From a checkpoint of a small transformer trained on Wikipedia.
Size: 16 layers, width 128, 4 heads of 32 (2 for keys and values), MLP 512 tanh GELU, vocabulary 2048, 3.24M parameters.
Architecture: LayerNorm before each block, learned positions, tied embeddings.
Training: a variant of Muon for these matrices, 117M tokens, 10044 steps.
Each number is 500 + 40 x the weight over its row's rms, rounded and kept within 0 to 999. Layers, rows and columns count from 0. Numbers have three digits each. The size before them is the row's rms in percent of the matrix's.

# up: layer 8 MLP up, 512x128, rms 0.0965, rows 277-329, columns 0-127
# down: layer 8 MLP down (transposed), 512x128, rms 0.0341, rows 277-328, columns 0-127
up277 095:486494567607501513504446518532490566460477483488517444461524461467436424499518443484499526473485479508486485475512479479523424494499535409525531494529468465514492519484503495383518453438496447602447522538506464524508590510564532477507528494468455521427541575473449564559556485501525513522493587504466468536508550451510472524507506503483506495542487544504600559458495480453489552491476
down277 100:557460535403479511549546551526526478513569519484445522524512474535540526547529499535574517520508501451495516597489529513401520453458380480484448521527501488435506486506455475510539539500491480488575486488531507468507446493458524493535516517501461507547496524446521518510445459516439468523564458559521514414506529506374466517513486526482449486418501435514501417561476495518518494472527
up278 114:511504524516472532482528533435466453513508490557513490487522567549496522515524535427422492527533530429496487551425573470485542559486482462498479519512419471503505499468508475459481539579546538479555522512537439527478508552526529488504463508584449517500556419428479492522460431554516580547500464482489610475474497492567487502515514447406433549543511520488439492497511453511447466540515
down278 113:511516490500452496490490564495480543529519509493511499515516598584492583547411554483462445484507508486532560507443530465535572542501476467469499481450465528441463537522493471535498462565567546514488531502539478534470505554489474474492514415549444453524503441470467540418444437529503503505475553477484458459528518539520445564442567474484438517417562532562417473501514534510468508502468
up279 106:534481466562477496523421544481555478510493436493564554493482472517481468481532486485529493472475460449491563438486523545547496533498534456487499468454545566477550439483532518496575489634568579475473556514455543489446460565517450448564532560460541512537464484492496480421449557450508488550449483506573482471472531482438534497494508456542504490485436471535509504538479475494422503520462
down279 114:483501521427446562520499585506536459468507541607526472574568472491446552498503489486485504491517440540524503500525422472448512446471516493478476534489573500523481474511563462480443587497531481531538453519528504512469474523467505481481431490504528512531471575491475517557474460631543576485519393477519451530461524481514481489492505483495541485538512556472451508415486530514512434444480
up280 096:508521441500495545431478563509511504523547406495540472538511422511534507464540492541557509473557490492449532463471488495531492506448532495521525456459427484559487490433569488527450467501515546494484513478484494512494540533586436461606506528519463489497403529483560496555472521434468491506491431502615521520461450567498517521514445488464429475551465505498478512494475577590498482477505
down280 098:488474506434576502555540396507536479413533459565451435465465520510457527470508491510479547499468487481559528516531483480490513533573436512509518504574514505503519410525484447488506512575504509511553521466508433517494516528499507547515521509427556554543536429511509501422491489509480424518486516530490478458382501542426535517539507510546520520476492508478533424444537526446494455580539
up281 097:402492485435539462468488536474468494459454546541471524490546472517460465483497561511498564511571434491507512505503532515477563528443532458485458524451526516529414508567533542498479453561511475558532528501494489554439530493540517451535441519521460491462474476468422499499456516504463437434531456475523498517577552594486496480564467545464562525513563531463468547545590495572484491479463
down281 101:478497522530544533479554464437482495504420500504446477506523500499569515479459491527580493476477524463579494493516539540410513558502474560529556484437570525482525486497518544465646528562396527490528511470491523506549452492534475442494411495500552469407496444510492489544436490543484476554543491530550483477514504515489466550522546531556479499487490459520465536493462454513497500453426
up282 095:471506444484421556494534571463397491505505538487529534545500578467480523494523515553478470552486391461519435439460512480484531506486506559516524529442524515481555495562550535525488542513523459501457463489446471480472444543460470462495541510502460552556502538487465617547522505451517538567465556469489514488497454470476510465517507490439473449480576553506430503449474499494521557578465
down282 098:488448458465557453510504479483507535524508431496526500518520481474471428458498521491524515533465572525506520590553539467438501535529499449466527524483465512487492509550485483560566496542506554526485449583512447544454522527513505476549497551524542583444543502456477437416513509434453451471461447439494437526501527573430548543521521513456529540498500395511448560560517449460531478495536
up283 093:535526473492485513536499593519477479462507464456573467489466462543513503518514487477454477472499598551458463453510462526528472492495452529474491492476465457498503492506497502605494531585474554525503444420542375505501470565523485510515495447546534551451493524560437498508489507520546431542410529543611517507505453506534463542480514506416512491468500469516517519504589512492468564467519
down283 102:503489493455491482439484493525436505536547476537517526532501577479479491493502498528573507461516497474559556435545526428459514537516482441463495496568538483590442440528512504464519470465530404475445431543575544523548537445461533480543513551490463529562443481517544525510497530506472526489556465551462552533456547547529470467537418460535466504495450482559426538455445488429475529498481
up284 101:484498514474488523454568562475501500474478517497493473500500492486457510420545454522463503434542450510518527487484514496457511441519526393466495501484562501554488587531566552521507505431470497473481475508558449515441504514516450485437503563506458605468477484504489512557470455492518444523523535524488487520526491477430508481440475543523559525458528583553445548457525565590428539566432
down284 111:513458478521500523606489552501499444444541470537518469459536473559542553551507536465534519502417514507499540554462594472506516546517518587443458528493547494544511503485435487477525554571514531505514491431465510509501436476529500499493564487530489390569464471517518511410476559465496471479589454497509438436497484498537465498485495478456429458474482514458551499521449514542556458474475
up285 110:537573444485494468524535525477482522465477495516461509469551436477449473495590522505488494488504528485522462484499477472540464449472458497433578512521499450456461507570479480495500519523435479491489508470562536550529565511511506535539450557486430481442497407427415488582487467527545563498507504535429460457562447509577464489513500565551468529495480543536460569524572498493534559435508
down285 095:446480433516514558515575497575554491551452525486458490524476521522442520458536499501503446492506476422541469550534456474494522490436468560551454535533522534538503514448497483466491578469540470457509512550482467468539505540458554432452499469509474535519492552471495471467495559386451551517556503593541560503515551481419484522560522451446525509542458544471525481492520479482401487539502
up286 096:542507523479433485444479475466531443553488608480527459486536442522504449488434501535493513577455538461485486423523500509520494533537520505498525513428563443508472534500527577568551528484381423428451552492521556546510503440467463490539532553527492494473536490464449546522461478499489458449497476590464487549478478506516471542585526500519508567473535501500464447502511473503466462547483
down286 089:505557529473482536544545522577484490525443515447536548510480543496561515519479474500558504458536517480524520472545543481518488484444472437540444483453510515512444527444510525524495568460549559473494465532508477545449482502575541497410481586501510519497443585471528489580549524450501442475498427511528485414480501517419435529460459553393485449543517510510516494535468522571489455504484
up287 107:440485472471458537517541486516491521531475523432481537501509503504488477495544489451434565427435548480569498528496438516556486585551492469512513569457462437447550603577496513518526462452557526476466469500506493541559569523470582479506452539488517491508569483516471500505462520554504382535501497498509429518504450492517459482473542478463476504471507417475533472533458573475537563497481
down287 110:527502553489380490488474473513496500581484583517478496476558449559477556483440473488487502445472502558527480483488525527530566519524544496495579506473446477512486529496450548554461517511538542538513547485547509479511419411436552484561506492477505521499503500480480530543533524470448474552530471536351479513488479509500527420471440452517505488540526468496552484441560444489434501546487
up288 093:497429524497460544489565499419536562487517535565560495484503520468523446538429476526498433591475516463448508495482493558495471468471574506540519529583575467476473557525497617537561526534452533533539530455476502495500470493534543463499515487471565503496437434486483521446485467487442487484534561459428486507472499481537530430516500506508523507505483406551468455522490502407478511524527
down288 089:531513521568453461497482479533525452476552498447553528478478532497509522440496543516452501491514559553476487544471495432521544488446473465439429516480472512482479543468459558534548553552609534523499429531503523474475507530465468451469528545548511576517603457496512479491537477430512452471498514460549542465469518522480450466501548485444471464482492606417471496507474487548479579529422
up289 095:455511485477490472507551477514454463555476470556472580496552498436481462559505561503489533504474505478506527453429522485446445473474500500568538521478498504412483457525458461547505541484564529532575530459504578415551462532532562485505498519510555516573516432578508523550532518507459489550497413495438474522450473495451457485574477514563537529490479465403438489491486475485468515501559
down289 099:530508518524486574490471503492487463452522462540559435427470527569449530532458541502406512535461479572498458534535439383511496499510540577470465539536539523535447515567456497479465525583515427504421446480481467524534486485472541480479528494490510522454496509430542476509541521445522479494553543479489506547529502567534533520551432512467454464467540526496561484468534415487500433502497
up290 108:443436466499542476505503465567466510473604558513437482525482548562538507454445535469502503555485503542539459537503480412481535478471544453551520528515468528483433487571587508504448536429505531443526540502451504480539434519476538386525554532542462535542562509467537496503529544479510491509555529474453454475462552483542496508477457505457518540469520461505526491421508487459533532533424
down290 102:577466493508441524471533508492514484482520501502534530440490487503545541560467431499493642520537494495433505501531558520519489454553548498567485489458473548448481406555462548595574491498470503461483507483464539516554527488459501497507417446477460517564472509493481480524529586496483491510459473463556514449528449547495474466440479434474529439527450488521525483449526525569447546542508
up291 097:530462426506474428443537509487519467540473531377549520478582440499459551485522489568524441506496630517515481503531446518611525507484541427541519539505505470501525469476469524522502516486469453479514481455455510497527496468568487511607431486492486446543524530519503506542470446545536429470474505572486514453487463508501440518499516489445473487513493535518474486507514542530512513563422
down291 107:537563501529494562471502484525519505454440517457548482507523531531486494470503512514511453483482494656547534499508482498562444509562494469534462447492523546513499519378442577566492537472538454567571517511456478478526465568483500471490533512462422517481487475493463544467512533518475477494489455502533524431487537573469484493488428438471442492567508500443526481500525443440459479572513
up292 104:472448492537531511470530497579481461541535543531432524526555512497501542481494535432456456456505494427590506437521517533486497532451509470475486559442577497548446509414524467466446514492547482551523506442524487522455502538588522571500395569525538476449492535563459531526507472441504551477502508524493512456577502487491547489479462534459477501501506495539493497477484381516453499513437
down292 106:504504487503500482514502517460453504486507548493472535533430499549502462526528503533513484478539476522619475501479520506589542577473477511549493508507452498462558514459474572449481472564519463446497467494551460470548427509450398489487499570454519477518517481561483484473532540519513466536434642469459538508487390458476467468527526525521484466475480445471501480466517537572575540497478
up293 098:519530509470502452597479489552481504441449563587481521527486526465467520479480495445518466534522490522499558515479484512436538491474522506495429474469511418469443455524491451553480498490517510514501443458465501542518504515466454487541470508501456537482513499497472589473472465528580533511510526554565497495408443469533445547558560530478508458600468562615442467513493470506493448419531
down293 092:440544506531542533506503504516504447555500495459489446475527509494539553530456531480468493418501570513510482421511455523497457478573484465493580477486539542524569530459509482440480517564522462478558466465508518478513533479496489484427535515538541530487529626514584570483444558496524543520492475497383494480614524504465486488487426468433470511493495524458488474513545471464462523551475
up294 091:479461461510495547508440478501439456483484488516474548504534467522540440434487524497523474483563519464470547545470459472484566446511562494488516511479514478489528491442485537538500423518493556578480480523440537461505510524543515437494414466486480464539503554441514527478475476502504447503473524493587487398431546538546615542551469525503424497470496519515528597466501611501534498519509
down294 092:554477508538526565436431469481497491520538547449484451469516470520574537517530467487481542539443540518508486486509564508551458461560496503519516481562552436546547507563480484431549523609508520467518536440494528506501489465532591553499435504497487468469555421481476537525452539497466493513445492501403504603529444550488477497471516491514458512503445496461546538471506496407489490436495
up295 103:478468489478521553505529472487478550449495548458478524535469483504520428473422506546458440447451410448550471503484500535510539548512552510485554444511517575508525484441516548505470546438505455497490585535565440544469489490487432479504492459468483560520500550539392451535484555422446541491589533484498505566548545481483499519489508591484484502487432560498520505484460494467530551505506
down295 104:532474474509536501489524492523514496468559469507486518484563472440508470483450503397579543518551523515502590541499459492503521561495518473501478464521410548479478518542438490444553523440585523452451513528462451454474510535397543470503576484471514471505450478494522524514536483520538496546528481499509503399542521562510498461436518524559444437533470519517535435543509428450499426527529
up296 106:444556507450518471508537457528578525419497498430590463488518488537476493477570526493523460525438532515551487474524492580513517434451475478502533517439498484523515551441544420464451508485479394530508503512486521501474544452500533489531530514497450464506461530535524479446529541464587490544485566414513545449542493557513543475521423520514483484518534568526572490509517465511448434455457
down296 101:605436507476512515492470514470476457476591534605444542480493510478543485535493473469500516453579506500486494499473548426522532486553506516523462425453512520460491525501444548552482551642525547559488458495535477538445493582489464545464493512519511424488466421542456529484570448513477518507487507506502404529478483480570550480487521487500469527509494484493436506450497454500546490491494
up297 099:521440475493469457525555520547510511452466473552539540532425499497480538561559545578543449471509487508516442533518494475529486517502451479517455520528575539527470463424564500534488465521462541410556467486537462495527492534483533508497473476464516473504511480511464561487522483503487527553517461395486434472431458481544476468554411585498467515494505614520474525562402539489491487526486
down297 096:512464438501459494448525464488436479542468483560563578473554495468530545474547496485454581503625572421506468523469466489460497518534474515446550510496458484556524455573507477454510489441481545467503452470516512457534549507482461478503518506483538539477536503558481528484500462406411443497481450479525492529480532506449612547438534525481497551531450489539463529474509515543472489538532
up298 094:519524437551510500484407495532517499478503516419455551469558580533469459420434415506504496496582471512505469533507476502518514510518451555531528432538523506476478509441486532542440476549463431498454518599506462535393436508549507434453445487489514527482569518507510543508496463533508495579470510506500486464582509506536479540522532462531519540493501441494485504570498527521441528451540
down298 100:495475476494462533479492436533497505506528435529462538538484497600425505555486525502544485547461542507532493467565555572573495475468508522399495494503503483476422521500516509474480463513515562535583459523468486497524442513525485589517462475475585525494534481445480442403480502460414452504521543408465500460512583490529412513509546465511499441544484525503515472520454498531536489496526
up299 101:505512462500578442522532489505512535532475491505476554486544521463542479464456479472499468565522482516463408503515433481505451422425542502543495560507519578539480457411559489440572505547502501504523532510527491478556491571528516418436483512488528533516533421511539562512503492563515494478475527442494452462479598541547480452515447507473544503508483486422510442521470570457494497557438
down299 104:537449533562410587513422475523547539519514567391495433531500491449490512445456541501532561564458495558532547504465501527571467591505500480444548475529549438497533499528462504501449506485456455463550494525487513420458461488496545501534509490484431566561497433546482494536489455508544448491456482496544444489468502494467455509588479515458481535472455488464556507524485503470497496517520
up300 100:509467511481463529489537519476506507581453469525540521528482475552506523521473551531508509428481445475534465476532495528460507496453521456435454519454458423487444512545490466524549468502496475572469550487489487496476522515490460489512409556456526496510515464495508526530529563540597558515508554476486480516479561524439454551475616524413391504454584443514540507505564476464527574508473
down300 096:563480515551422584530508546494482506491454434496462547475492518469425522460514563582469435492508423469532479546491434472471457543483512508488470463462523507524534515458457538547504491492533480495558538512451441512482569515560509427532413588519479462574522485493465471542496474583581472535418514486513506511480442501495511507547538522487482516447455519442549500555547514565536484508498
up301 103:545488501485562524433437527492481445529468459523497479479450529490520496489469495480511471517551466455509412475492438452469492494498552470447634571497468441547546529531475504487512490503583526550479521415458477488453474529536590499552533486522472520485521492559563446471455516526534460540553549556522460515524484463470475498598465460433553572436512454478463466510487535499533499540506
down301 103:525432513541490501487526529470513542467499536455457518534597541555492513508534498439513471516501520445461521518495454535429542530522466496585429543530445545467464473556527492498536549438430395432485519549560473504462479532449500528562525483481536493517472488472502525483558437492535510505486523533561534506496546518556534467443519502499423437537386532541515467476458491429432494526507
up302 112:514506514411523570514591477486544542527454456522574466486490518569491454472535543519477444481494564501514495475499463525482498465497520445542418517510475539446478441544490474467499451528497504464485460504489548506455513521559584518548449485535480520474482512512563482401509391579545434505500562542511471462529571487487504451542568462499456491514492465453534572454535511515565470463475
down302 106:414506476454451537459521390534541567471539484494516519546588479455530458471529561466488530474497482520459463434526486551506546538529511490561451515461410518462445479573468542495529603554491552432465493493477437440480575546450474461528473496459512479477481506524559508513517462479481486524487541509543567452530494458420540502473546490523499526491540569507544504574475515507498479480514
up303 103:452509536483490497477523492599418561475507588423541496512513499492518487465474557438454516500469462499545508479411518589546581488495521482481528499554562532474493461540520572512517552446468474499604466466507490495476569513489592465422432468508435511442455483449456552458512501498451508536503502496582501510517501522426500457486517510557494539496491525512478479440484493468471552500514
down303 107:551557484523493463514446478510537493491472498546456466487453507567452475459406509515510513481510529427477524562523499555449469590519530561453495484537481442572550465559458500535486514507444449463497503564456534478432504448513537501560519562445509488567499493573444523516569477515553468490458448505395559485488488545530534399508491505491445443525486552479509528506497566475485475484480
up304 104:549540450412578496465431499458570520453499484502507513458471507472488506476458508497501489577451521481538491532425502483474565542429489460557567480510406471445558411508469442498528481536467547447518529523515562555523447495561550470514553503528524509530509507541475508551533497527476504482537474495559481451453413447496507477499487478513479520512580470493491486567417587537477495539518
down304 098:586460468536530500497558432525512530505447544459508462532421486611442418535512549475516515501568535536570507500540494484510472472526479423450432465471523495503512520494525448483477562449509434482505438577483480508499601552495459527546431511451522465581504479498529517491501539482496491537491528523522532544494453537498476503476473518550488466524508461557533401452571469477451530504482
up305 110:563523429459518488515520465520473554452497552512521534547465518480468506479495443449462411480435504512525429450536517487492474557511483513497511599511534557536483517537494493554560470508563539459455511491479484534520461464488522520517510562484512497574488486537527510516501488518394464539436444469500457450477496524476487574495439523474575536469542512556394423468479562565513477549430
down305 114:503537462521524536529450489508545490507460555419499577448574454517520492511440514494458507464465569457435536436541459459519463496476481506453538546536495574509460488489467543479475570470474497537538439452468500465513452483457491551565450446513518503494492460477517402547513453484506484526543498632551517535503529495512452541610516421458542530485532538537467514501522495500451490461530
up306 112:430499544485456537533484562470475459462493554487462445583462540558537464473528479555601423530455524492480501555461529512548528470437550530485481446524435481510519525498478527526538526491494461494570505485504461499530527478516443445515550501545521503553486566515488515523484443427427611447492527465467526534460479412559505517467497527581461554493489554465476476441546479483493534502475
down306 107:484486483551567501474529462517494489576444499411465526454548472521502521442476467483513530513596504492516465400536479547507503407487467490519550508476484462435447469556521487502574471482485481454462462526530461502495562547488488602478515437496577516512552550460493462476464450449500502555480478497517474474489538569487569496512502456511433439470568540535559532466523544492556571493489
up307 096:491428505508467467507490496468482468390563479555516518456518495532493484449461477478514529383583510498534480500473478529424503580505479457506443505531518493575466526519472541524508490508467495499526541445573483528518535460513529449531503494563539424497509514481450434577441488439472527462506536586440566564456490525511563517578451507543539492493570468454495484464520542521491520542482
down307 101:447564570555474556475542441501527473451481476509545550486506427480484487529470447462502541542579532579503519452542485499521492462528472511546505555489453472444519458582521491525538544523472514488580465474569522499527448484463496506496403469413501460506519532408544566513491509505506517498529514429491542483455501485492514481561481503478446459423477524534542474461486465542388527521546
up308 098:479502512466469562502472463465450425568513421507511517551497426544512465484488446500479516483456494475456495507504522460531580539542563486437528545507497415436490561446490519581576493520506509429537550528548536469460544504543537543502462469439508530573530487483489580495487440481509529533447565417547572496478482533466529484485530486509491470553523432467456469582510515495465493541524
down308 096:507539520494570493503429509562564529483473537537463491449523486467457517472504538499430548497590538509412532502484499462489563467451465530490462422448529537544563508446455492482398426496568513535465484474473460495510409560501450555463520519517534515500485513536493512491491513417475540505428534519533415477466522453540559533551488527490556576468506495490493458535516499534562457487496
up309 098:529439453557486491483442481469570466509461540519472537517535577566467478487440468517586447529409504532543508500453460482592461556500515486565509527598508515496484516437508580483515457490523532473563503511476487518446469539474532518467458475507460540540536439501424434498473438465547513530545489455563493516528516420530476441433517507471504511489546525509497497528449563484490452564503
down309 099:511611560525592537494520470499488521466563506540480565447483518516507491488442493479489516479535498535456503518506474468426531528497542475508448479517515530583474564489481413460492486512499479439401494477504541530544525564463463511497521542615524428479498483479411432521548519542538501505556547513498510532516529517496514478447475547484464460508511484437508549414519529447457498445429
up310 097:521500499494441468514522537418452532485563448464570499490522519482507523450506506542533514481476452586471469462485426492505516495483416587503518570488440473482482551510493494549497531596516482496505510476498453499487456495532516398504446513498469544475458563527428578489526506590514478428472431461516504461522513452570512561482499541426531546556523536520487473511501520440450565505541
down310 104:503442496514594498531551454479503423479524444480466607559502522515497523474435470472530560548475488462534522511494562471574471518514560489460536421488530479443479487506453515453568442482590520557490514534482523511521462482493458474514506501457523531527462436549491521508478556479492563429523421483474543513543485543468483448422517554550522461544523470521425528508476443496537453539447
up311 090:452503436468484489471456444490532460519568504484534561521540540458545497540482492496528528497510491433469497491496450490428526534462483500539524535464446456444504547520466486524585540566519491479519460457535520486516512449537474461520501552574524511571514492525486488476491526537416486465538417560546453441504487426533492579576488438459491480489473432473509526564453526493640506534477
down311 094:425489547500512497488537559534441513518477513520429477515481422495463488558533499488434550502550534557524518554467502473529476486514532527561486458510546502488502552450510512466457442498546517539432512495418480556426415502470472467568487487494551529482508479490470546491488551465485514492538562502428584496524513568460522509427427517486511522498510582469508495492584466419416570463498
up312 090:490486535498496612495513533421481488515509458461532621499457545513548505461484551522489481511515432486465443471556484515530510487445499511505558436478514481554582483532517498434502507550503525512447515555515433536471485444511488469586537535529457492462457515532506571536517530481525505501524462523487469509497404482493510534508484598439494518508437526472489547548466460440479439505387
down312 097:590503531523560460453551509564497431472505486484514535413458536464537495541524510516436524502455542494485487501587476418512541441499531524543523529562454534506510399476449459503457569518474439473550423517447531488479484484415529542480472530489504404514569565474472493461519506519506469518504506505541558476527495532515469457430574446480527503508498491542512461533489561538540484481557
up313 085:475478505505456500460405553497430494446453471582549474516576563555521576515469560484558515486531465495433494489490502510538499527477585542482530468509516508544537495485478451509475464540445482501572558486457514490472487538572442520453520486477437473512519497532527477518466525553430564495547409512533476466490433539506508565576405514524514439511566525496469471431526482469495510502533
down313 090:499485524534494510537573435458486505520504518420431540526535480445442464496504520537480473486504455474557521564456522390412502507502495528485445491477535518494468452574462554420554569523480547539568532485554483504519488509528535529483462471469523524548496418594444413518569456479525542497473459550519471484552546544524491487518494453532480531505501578476478485421546500506506466515517
up314 101:497465510485506511495566522504506524481469433523536494467454476521518449565476541416440465483521451526548420523527408496518486498486455504508554543469540512517536578511487485527502546534544451535527524538480495529458488486521510555510468472463468418447498542544479506525629517453523470509476495562534470604549477469485507443543456475466453528436439505599480561445486512475490518473570
down314 100:539521342530596499449428486506490533557507496490523524608513525517488497479466543517440490503560477463488530479484461555514502532522464509542493527477564462544510425485483435555474462501525512519415468409550486478475492473477573514469548520562567519515430497519490477481453535477517513497533487534474515467530492459449477512518525490442500497475499482507482596551539428453462546488529
up315 101:571515494505518464494464489489492531477472561489479450553533423518486510434423514504484464536552568438467472496512518519450474471487495497489523497526541555522533511495499508472491445444539497487539515534542465396424582473544499490422495470471508544498475454505501470556474400466485488577460534527438447523598515495572444493507554485558482494521503412504525556530552522495523570549549
down315 100:442558521508534504499472474447490433449500504498568458471446509606560495517484464498433552495481441525538478453540436476458525521566451479487462531526501513485481547474466439503583514569495465506455515506447571580600463532460450488575453468564517506519487568460454531495514550546454514496490555455475507489514449543494476519470524508487553487483494526485442498491529451572449451454466
up316 101:483500442564521526538487494366485487525521541449470531494452557480499452445546545481489438476447461469470545466546507552484517496487497448463479486482518572508506460514502512535512453550465570512483476532425454490446514532479560513538521517487523528481559463581432525562589518476428565500454487476506480529505433453548519452493543494468475503467518503490555503536489615461577493541504
down316 102:493520478467465544516553467556560517485546548530444425452440529543493549448459495528498585476478499505503555456483544485466457535514510472557589547479482587513528475502543509515485476498470481432486571506515472520497549525458415521460467492497499511443464532467530495531420477539532489522482531432508463520460550529480501566545436447498452499428456470498484531483535393538539577438482
up317 108:580456442456411485528506515491473585451540582518492540547541485552520510562512498505501515518567511505520466485549523512515467424451505482543491477497522552477545429564507517487468464470442433537411503493462444547478532455609518495498495493487487548439442533496492427501503521444479505582484440587515463493497531419480504490495509515502479500524512499503489464553488482591541514465559
down317 104:543503434401531496530542480511538563496513502525478511556441537451497562469563397508445529542490407510520568457457507569538536510487492500494555419463513488485487440485554539477487529451423502456446526543467417486526477490507471529539513448467549531417456489547511513516515430547537501515536512488505444445465517515534455491557504449477517531507542527526496482519520555523452475519585
up318 113:481460463507497456531504560519536529507538554542479547455563458467543490481458428463491523529549468504430460558529564475485455477449566511516447471410525518515533564455536517455544506458510452555464477424495503519506509507472531438521510563491480553490418504489487502412453525459464500503515523477531475454518487519468559533525492571491478530525553492485545558559542489466350517503529
down318 114:449496467459479555465563486572504460515501526544471463511447492545561479557488530542461474513523475477556509447504467601470499528470447472524501488521459579553442462499497493535469516474529487457460540471513418464449565441532600440423514469483464475540431555507487532465510541550517444484507485497494532427458619443483473493535553475514513510495465538556513538467556488497551502503510
up319 095:494453559550542495409549504489446563558508509415513413470507479523455519528563467485531487442479504565450434507530513526505422522493528499546467543504488532471493540468501483554442523541512587509544546370533517439550516501546563508479512472484446479503492459456482526563568515467547457508471510500481492514482479452477493532495435523480466483539449483546447527456519484486557522581542
down319 095:553515459512477433474535569550545471511484458569468551476558539460480530448439451507539519486506484484467539522530486562440549472449531520444486548566451482511581491462399514454524524505510383456512526436491477572519514489470384527444495513488554497490487486536393521488440485493483501473506521520554492530539491514497510467577540519541544501519542501509457532521460546508491542468472
up320 101:497404435537494461549467473484479508536490487533471506507542511518541398501424539526515530463490486511474465571514534514515537486413517518460542460525509518520383468503468579529538486478515452504462527553501423525579467474541498477476468517555480492507535463490521468565515492432558512523511484458483438470546482521496409594509449591534514460487560515581505479543505466535503466480488
down320 102:444464537447446572496503461509473512554462536517500527377549541569516513489463550455445498481494529481458484512484515470437508439521476537443490488637497467502465514531602498481539521493455456500449503479547543479533513466496539553432521538450545476492496532439545531525560504507536488457573529481466548487539463547497421550472531491549484498525548491477487468546484455527470445438518
up321 099:553484478440483524484587474465409528525464514539469540552430553465443558479482500491551533502487456509542481512433504428581555491427507529566486495524493566529480451474535475484464570498513531438485542439491476513488519524539567572496463582496533438569532465473511480474483443518505465489456459490428469488426549557514522503530524552526518511587502483474515476470478481525474499437548
down321 096:416516527452516486548489473517568455476531505512516511506454520458500478469542496503522507471551544522458376465462456545410439482541511520513459520474534480386500550513482484557472441529547489520532434524463513450524554458475521495521551528496506452414542529555484465511484539515552525536454506501571498471523490431509427456518472485559452524556533440511479484555511569510551569540496
up322 094:532525523545544531526452572492542498521490506490542505541401577518483515521447543456448472501545531426509473515515497437408511532443456436440506491481549436515455549468486501511500543510499506483491499568543482557509533502508510548433550441479437504528579505480520470522462523479464476492447496473534585431533475482499522522450538496560477547458541459486542551440517583416429503495505
down322 097:478464443536485471546494549438426418495502529483485507477540482488468500507490487491484508559488503593472449501531522461525543495468490539542514509536489492517560445503486514448479443507512476535530523507488468459523481497543567514595461543430477578480465475474493568464503498527387419480539475501518430482501450514551466488469464526572519462481507542538504486585462625598502492471506
up323 107:425503498422496506449509565505490551516463502494523444513451456484503505541507542484448518452495468544566540559481494560519538432449583480530455491531508439540455456499538498456487467482442572522479466558532478540462543504548511481434461453518439481473429538527482514491534500603527476589473498474515517553464505463488454461599550568557550546485474502529531510456489485522441468508457
down323 108:502560387442530508508548412510495550528432531501552499554492431551510509435563506455508536487488527481518573483526487556464542541513556465494458484486437505580590533484460453529495503517506522512519471497500572476521529519556568521486432454493534544445479418485440496558528540443567494507490457492493505429498514536476493504516433493470456477520515569523563435479483492537445512512477
up324 101:517488440520614459492518469561488473438526557468566572533439463564474452444534500533500489465523521523558500467448555502447420499450472461555579459545474525452556457507512543452425519513482541530457522453507472589458524519489529513524564438500474475460444474535505470505515479458498511447491478485491451545461512524547468513504489486540506496591532452455534523548479453562462529530484
down324 101:469543519563465487505580531505535514493497513436486518528498485548501540535504538503509512438527456560491504482525546468485529501529541464466430549445440537514613464477457476506474449534513547538604501473431517514451434434482520512509488536539448433475532587470548394501538493481410518562417481532512463518492542443451521452463513466522529457492535517502471495454556469539510493496506
up325 096:542401504531489470527504516468565461440443410448454553548559481513513506455472443499551516461456487474525551541563537446508493489500500515536502538493509445515433492483526486439444410462506467580484486563427550484548503495520491518456555494497478490513533489531510483499489473476523556470487557522481510592470492394522533518538555586521507535483538461518544539450465515454471550539556
down325 094:480476509483527491432465504510434418480513508578538484545506497512529513535450551440526598520503509498467458614541464518501496588437542401497504480546504496549535464507521532537483528481518494459525523537455536539491535531509516517532541456504483473536542503527509494454432390506538421474546469433464519502510473574504475503410513515540475450523528536486510522569503400462483482481503
up326 106:543537514454494520530452419487427469517484528513491497506476448530447451525497442405475529450500553514475470495475546491583559463508546467470627476543487501472479551482477473509480519459472536565472544536540521422528541454557548462535541520490587506546576469480505522493504468482514494541509444500469422448470588492490486487535479511481547512416506533518484443474483567507530539553464
down326 119:519550457427618444496563540552461558576529460505434496522503506509514491526442502558475446507463513572476472484545451532512498460505461529424497454497472502493576524458487483524512474517492418508455542486519509508518524439482452500548489574505566480556550496465447527468510481467474448536528519523530497434516485505496438516519559505542525408503465489523537500444529480443442574582536
up327 105:497560453481507479510484462466500520449518455476508514536485395486485509458467492539460530488463436535409463546501582523469512420468546585510479485492447523536513506424503571476512597479497559437565572510505469513538466554579511537549553445528553535540550498437505495402493469499486460512490473486453457458506499456502482524519528529507581486524483472514521484514535483461525534563446
down327 104:423547495490441559439465411529534458536498482429522503497442589544546585488466515487490481483480484594471474490491520457549497474530554527480508473478528527454506467452489472533496493499538510534448570509522533484477473512513453492477475501526442583540456563481478474506523501529435495461587480458532534487492425509469538569567431467488460562490513521479477443500474467542450463600539
up328 109:481450506519527618447526530497572504523482485504460582512477550516423520508501486523487491498441554476593521529536500558482443476503461531462509422479469415504452460429542478487472443498504543454539519464552446452497599436425509482547491475519462541490516524474519519525570491478514515558469489513531544453540528470500527504498516463530516571514563449506507538465508460521526489410429
down328 104:581482532507421460579503479564543431522504474521578535470476497506480487580484589437533531485526483572456529459506545508536483506503479516526488486416496502435458506485452520505439547488478520538466508567453491528486513526484495522519512447579491507605445507506478440435406518513483525456407487475500469502551521430540487500513444531510526461486459481444514481577533467559495500482505
up329 107:489492485513529579493533493504448447545545497467537502595508503483542423491540404450470445465466482475523484455510478555485506488498481440510447528557522465566484510476499474513563573518531543593531457469549480511533442487568504464550458526488415557493530499443484395508524556550494517511450519485481562507568494487449493421478569490584453521502508499533478467473468484502520481538545